python train.py --num_attention_heads=4 --intermediate_size=3584 --dataset="wikipedia_en"
Each number is 500 + 25 x the weight over its row's rms, rounded and kept within 0 to 999. Layers, rows and columns count from 0. Numbers have three digits each. The size before them is the row's rms in percent of the matrix's.

# up: layer 5 MLP up, 3584x896, rms 0.0501, rows 3422-3436, columns 0-223
# down: layer 5 MLP down (transposed), 3584x896, rms 0.0443, rows 3422-3435, columns 0-223
up3422 099:486509441477477461502478495490489502449481505507537490507510486484513479535514500495524509495502482487493480481497530502488504490489511541450487503515503522476501501525515494524540516520481533526501493484493494491486531523474518476464494522527516534484463562535530522494524544504493499492494474483503504478500507512511509473516486487446484505522477477535500465476546512481452492516525544497490507508489514500495486543488488502507523482469524483499545493537536543498510486518475497512483472519527509536499520500485521508498536489541608509475529495497488522507508472464426514497500508506505499492509560455480491502487500550499513518519489546474507511530517498510527501503482
down3422 100:485529517498547495526487523544495491525506506463507463490488480529551531483504512467532530510478479469456524463451483552521484516499516488459454521462500495540524515495514513464489500496464523478521507494481512530503476464502497484500480508495517485516491517510518486528531465544509483470508474467482521474491478548536531526515455481510491465478451526507513492504481546491504512541480503497460508463501462481468501510464493486483491475537514505510476461491477466536468504535495461473502490517520500500505494489452463497524478508483473507515505487476516508537480501512502496440451505496537451523504473465526525504559460477516513511463476484527500525494519481531566517513507
up3423 090:480517548520527508536529470510511532531487497500515516476480523475474515500521499499483533509504496522496477490480456501517497494485488488469503524511507478497458471476514498517504545517489438539542513521513505568435513479537500488491466481475431474499514492498515478530470534487497489510501506477490476490494502507496463501474577525500481521476448446507510489491453459497521532484532530498510502538490466511510531458498486528522488504484505485485498477477524478492505515503496472538444544483500535447503491503535516500503516502515482488445488497510477488532462479517529542472491495520446554480509492529508500544495516522468487520464499508522493502495522483494467492470510
down3423 096:519521525482482516471458490541519529490479518534447517477516512505494507488518503477556512541519468512495505525523509534482519487499501521486532485491481456455484492489507470511510467484497542518519508491524527539471529490499481524497511496463497488447448490456531490511514479476494536490501526506546488495475527490483475500512548539470509506487510474565546538523522511483507488479504473475488510527490488516507473514470499481460532439487498512448476492484518549518505490472521524533502534518489498528465521522506511484518499487513525493491494489500513460499525509461493445512496513535520459502487509485467469511512520477507498484542505456466518480486461533488558527539499
up3424 091:515490507509536499541515507496551486470522529492519527477510506518500512494546483534485478462518512511526483535484489498441531523528511450500528525489539542527519506541488548492475514506513478531487506474501483459450496498478464500494527481511568495520497447574500503554482535505503501488479481530526474498502532513506499446487527475526522503503521510477484489485484519460537502429524492538496514466486558492493501501473475458496517496516531507462538512530527500504484461503495476461480508478510516498496539508454475459549505483510503504498425506509521513487492514497523472485485515511526474515501475499498519562523517512465494515471527473491453541497515512477499472504473
down3424 094:551505546474498486514506531468493513493488525532507500489491508478505517468500507461512473506454510486556482486474523491512464471515471494524494504520493490477501502493520535512493520508492531493532495516493509560525479480558438475521466487497470484543477523558443489454472486487506505489486514491486534493500515512502495500531510488513523462472453499523533511527503527492471491511519506524490467509494500489556490503526502534496488511505522465499512503503495510488517495496519465492526522460531491477471500516515510496480467500487509491501493502491483505523524523487496458493521493519502488459543493517484531488505528551503517495545503505483517537486519466525516523478476
up3425 098:496489493523516511481483518478492536478516514481508486512486464500495506512554456456507476487536508482517467419465499517515514494480508535531525508509501486492520504523472481517510502479486518519500484474500504489468445515477541480459542469499502514560480530498490493527533519525497457495481460489490459469493465494490496465497504515494474464491482497519520497482496510452554486510571491433540495507472499516541433516485512487497477502543500490520511521538532485521486507494512505494487509522525532508543486497483507515512486482530508479476521482507485533485506554467514573516503488449503492484519513456480478520493519526493489508502466481509551524468508482511509508522528
down3425 101:524494509479476534504478546511500502482503513533506485492499511569488498509483475527471501489518535506483509503490492507510505505502524508533532518495510499493508556546484512481430452484506460512492532488502551488540491504518473506502478505462485502523551479513478490483514514512466474500517509479475499489503531489516487507484465463476510469521540477498471515512479497507517506523531491506484433487516482487463481516522497511488492493478473513488467521462467494531593483515533492448503469470495477470543505470481503508509501535519502512467513531512527508487521493493437510484486487495507507534482463514464526470504515533528501452499452532470516475440502493508481518494511
up3426 101:528527498510445468493570494508501521452464549489530496539521470472478455487481526499489505518531513470532527460509493472525518470477531484466541521502492501474520496496480497506472497494495497493500477478534502531513521474468541488485512538523432527503512493587497466455476520492506496480481538479530488486480458526560497486535515478522470518452505497527491481500517506494521475465503513491518520479507509533515466496555460487506515514498514506490506482444485494536498484493422506504461463478483501480442534516495480536495512514480557513501488556488469517499482503461491495506520484491501544468502491517472505532517485499496488473502553511473481525477497497474505506505482
down3426 103:533481473489531455485566528504488518491567495487525474453520493495501511465526495546551509488472531506532494464493514485470495491472529502446492507493522511489516552520495503476525516529502513475461525478514474490515479522520502521513499531462473509510501516523537520490494500545494498465472535504512511496485533507476476451495491492445496500457494479516529474538513534486518501470491455525456498481505519491504535530491512587516453491502456521480506531475521512540489517507496506536430488507491507473539479486493476499531492494470481493460500493530490477505528544487517496494493556540498477520503509503456537460520528471485538503479542516508477534506481487488487536489494
up3427 099:455513444506510471525550507504525476525444480533520498567475483513504509481510511509515522476483463474509471446476504497538505465535512487466510494516463507520514478509490491498502488522493444505521479493497494486519509493486519457491496442494501506532452476513547506508509527496513506470487506503518501529510516483541513459538478507496495483491537498477515492487484486484480601494510517520489501484506500501505461503483498513508523493492509446529484462481454484500501466545488494486521515500519500492486493497444531502503493507527479523487534500536514499517497484502478539513479507493539520495497477498495499525511526526463469530509449505478512540509481436491537510484524
down3427 100:462524497463490491486507518468455512474478504502503493517480522476528480517490551503485476481507535484514431475501487453468512491507477496489527523489511500469485532539447501508525483508484461484489519477501482501532480496498460534530524477462497448483494481522435544467524491541492500513497533498514484517514516498548469503488530504490491490485540474502486493465485520521536487514533545467524470489495438481549523516497459498519540525500488489460493540525490497501522491539492537449477466484505515538494526479506526491476497485461484532479466503468526515490498529496494529491496484491525471541526510505510484535530490453509462445555452518448492535477503492451480513465456
up3428 093:523452506489473504496470530485511503500498489508510484507497491539511511477505510537477510431544504510461481499497523486561504486517488501493496527487495502487513498474476500477542505521534577504484531497502498483519549466554465499501519454476505494511522461511526503511501494483505513465462467493544496527502503498523504460494531499561559468526523479478523515483465516536504549516497520531452491480503485492501493486558486506508508522512552483526473508521475516469465486523481496493479518514552487504524532511466513495539484478497518504500534516494469544497542526507484465500500555466518506468510445485521529497521506539467508512492505497545509538502464483517468529491477
down3428 095:511482487470521510519538462512483500506521503519525471502511492495484476491476472498484512471501557492476460482472501486507491533505472474511514526488485482485508497500507486503488519512507472485510476479512551519540514527456523518499505506512488560501473505478477541529470476509485511470479523503478478484476499523478558507508466524485511503520483499511503473516545502456535494501552538506488509484541492497512492494469491494501474461514514479490503519511473531489536497537494479532465467537483532485499496521577533515471466506481517493484476481522529530527488502530484503476471515503450505458505517512486492508506524479481510494523507476487447541489530480509501477514539
up3429 103:476497502441507477535477466476526504478474504506502509555463500503498527513495495505492485515474487451496498431494470509538475559469480501491529444498535529478494509538493521403510560508503540480550494495480514519481524537485483419485527483466489525531477519522502508465525528491510472507524533482521494517553511479496529510537478548496479482506490571481499496470498486544450503532514515470495489491543497485522463512492514496518458521508508498473508521520492499482476486480539500515540479486423522505495484539502477489478477494477474464487477493504530482511481499501568514489496497488503502489482506453464527481489485479448482521446470517563543503518552499473471503542486
down3429 103:486470476494527485512503544517517512450524505492480502458475527517549499495485497464468466517483493500506508500474546550505546489505466477520510536513502521508490504455487475462535473505520493514482523533452516483482454487562509483507478488543473486452519453496453519483514465546436491491529466500520529524538496510480537482484545485479507506461499534509488503508466505459457510496506494516510500496460509496485516504512430496486502474474497537500501478468497495500535486497489502466506531459500496495533483522490543498555527496490487518497542500520488509494516505490517456493533510533449542473493498464503469464535503439518505496496451485475522519519523509479506496460503
up3430 096:481493513492534492536495517482522490516523491488505488489478462529529484474508504456514495511425511523552570503525502494507499503515456481507531538476482496492505476522544489448474498462510527566525508501496513509493504536539509478476481474461547489551528531482543459491482474478469504480462456500508491512524547462468488480476487528474497460519479502492434454485554518502459513510533508534524505505499508523506462490505502459536489504429494495472508512501520528507466509515473520513520446491521509478502493525546509551507518461493499493492512477482462511536500532533498538521487524508479482514524476475527508509522505474529524515493446489499494497503510467535530466482471
down3430 089:555488535503474509546464513498495485506541486519477496498500502498516516511494473516478530553484512495495490488534487473468488486477554501514493496501505457468507497505475568492490480492494507473504475495486490510504472490542497516500531457486516502528488489514538493502491505506538484493508501500480548491514526510516509486491537506509545469510526513481506510535474486518525477522538457505537507504439512495491519481527538522468498493545512530525512529555506470487489474477509515470536514467505507485513464534523506494521453516524514514514523503470507524485538497506467496546530484481529496519523497499541485503502512472495480512470491499494473544460477471489480475488501
up3431 101:467512492464495521564485459564503524517513469537490546515439482511456483559484534493440473536480489522501531484546514483527477479480534519469484494538517485502497492479498532477477499506490506513508456486478489493463474501473512514485515455469452496502503503499515515511491511508493511502542470452487504511480509488464461488475493567515511523507503494531539496473477490480472510525509491515498510477486528478511509498491517500483531515422528478520520519537488495528473498526541481514458501522489555475504492542472553523544558503488532539447457486520502463522483453537495469562488493503523481496483501558476527487505523514480510514489483485501504545527529528498518482484511
down3431 098:521470501495524536523540510520497484523505549507487493471501490507523467495558490492508549507488519521500481535528460513521464523477476515471477475525532462502506503493502518473534507531499539536478502479532469493508539492517480517492510489493531527518492503486501485538487483473474478531511580479467486509474486494526495483536468498504541521481504539503510500528481499486484514518530521535471473463497519532548514489463487495483511503461516559508463476510443520500463483492473532471483506536464486500488530461497551482498529514498520479501501498536514526502461509497481512487509535536536497493468457465494515509475481523475482449492503507489526511540498510483497510550447
up3432 094:468493494532516477456491496514525531494486503467530472461453500485506529462494519500526449478484566469512485532503489539533479500522517503527510509494516512449521458489482492508488499513474470478494535447537552520471495566495487486527471523516536525505507525466520523451479492501473490449532470520489502490459535495535491528505508482497521484485504469530521488494503465472476511532489517513483461488508532500469501513466532523516533491448487443505507519504530500500525482490476521535503505530495490478511465491461500526493507493457498541536531454476497503524484514478476448487512473522536481547532470477490512543498508489485494512488474501473483498517530483495494481462532
down3432 098:493501541518501495493516444472476486476513495494477490496541483527486527462543478490536546458535470495493458468506420518517487495445468486517520507543494497526523466479532528449507494483449514510484522494513500520524511489485509512470491493505529531512498490492518466454484535492486482473480453494501505498520495526498518428510482495495514505505502494470507523549507538520508479551515506515450470515497484569504547484490450457458520490462472500527505446467499474500454461500523488507491495525504516490464499512516507489473510519520513508505522521492472505486554505468526511505459512534501543498517517466542462487498501507520509498488524570514486479514526513546568482487520
up3433 096:482489506546462498496525533527500487511518532490474527512489457472486507465492496450488507493490545477490503467506483489501514506465495498459493526481478530486518497445503518500501455473487451527496443493506475515486552463438503450519522521527474492533465486534482496533520474490506500459506484533517433500535509500497505541483511478498476502520510520530462500532506469503515550449465532493484498507510498441463475501483474447510537454463514476516493493540489467498518549484466475492445523530490507442475506511505520503498537486518532473503470497535482450488495491561499474513540498548470495498492476533517487490526517549545503533534504453525517480497515465511494435517488
down3433 098:478533494481475499540480497535525538505524529520475508537485477533512535488558528490519489533535512522477489469518473504520519491479507502517518507528500461500556477527504495470536474455506517440525489531508463494490482429510507456510472501519515463516525489492554498512507534478468470548475469454518483464551542499514541478453466526568519504513495481530515520491522505542482505461478497442494480508527507500465490504515487503477505494505511488546496470512448481488501510483478458551488514472482527502504507467482476490482491483531456485492509504474535537508472499497460468491515498510510479456494482497553456472544516489535528518523476478491496493483532494458496447426511
up3434 099:512514501464546481496485520556527497473504490524503474513526489479501482468512485542484494463509507523535456530457451475493539512519480495525512495484514520482525493543485497465464474518549532521466466519500506494504510515510483496487496529498470525546506519501482525479534513504494508505535531519494534545509504486506506486486487493552528481506519507530481433494497458510521492500515512448488497485475528494516491476493477484548514499466547492519513533492490529495502510502480490473497466468521560533481512513475508526489535485533484469488538533483516507541510532444460474485487519500472548484515468501489522514539462515476495500510522461472455499513521508476481493464455
down3434 100:469530529512492500531493501519474513499523483526542493491494470530510531478494522541523471483502467547483531536501528502513524547485518534462498520513472519489505470510504520535502508490453479509540526528508484491501482498480526542455509510495512460469528466507470469482504518503465505493522468457516512541495518518524525487529496476528488507498509519478490495521438477503515494503518457496503481530481508513481508540499488490482454550507480487465515495461524496514510468511491490483498529450511525506511525477521513491536479504505510535543499510469495546509522482514485497508497518512487499511479511511572515524492496501459547518526468516480474452561486546501476492536502
up3435 099:526493529498542500498530488511478511496490492494518548490505494473522472453524479513507524508491528524515453521515517511520526497527521494498477535483487481524503497514557460507482506474474522515476529512463559520516497542500491474419493485469517477499461513536501511528462455483543494496466490495518499467513519464486490532489513486470467497536430479480495487513475490513472480461507527459463486465476472495523505480436512502522495480497515524497498527505467518486517526523476494502495474532516496466515511504497521464483468523500513464493505457492476526535497503494484509549556497542509533487509535464509501525485524527523524500547499506522481468507512494516537479451468
down3435 096:480480526492503458470520474508519498509506529509490486532443487479503543524495550488473448471494491491467509479455512480553472499495507500461473445509479528511457499498451500527505487507459473446497483502506512475460504455542465461530523523465472511511537504518500490522499514531483544489501519509477490569481515497514483517530524487504543488509511512493478510479497475484526490527468477505468527510484512531506507500504471509525505516488479492533513508478512479507518468514487503479510500498464500518489552512525458510533551487508502496482528502525531549483496516476505510475515470479484483466523565522493479481498487518523487507496464491497517532505519486486490545462524
up3436 094:471503508452504518486487527511508481492455511502536529483515505513508441482481481501525564505517554490519435492542486466526522515538524520518490524496493491495499511488515489518519510498484487501495519469496555515507513493510513491482451491508472496515445492499504502529489498502533506475520492504474502494528499491523462479529521544465539473470513489493501508490489477507452494490518497515533460544543452487528458507496476515539491477493492524479477526473476518454512440505470526467474465572510491504468516479454504533507505486530548505510507493485483486588492443468485490482504493545497503502486491514483532529531507524462501486554478488515480518557523533539488515483506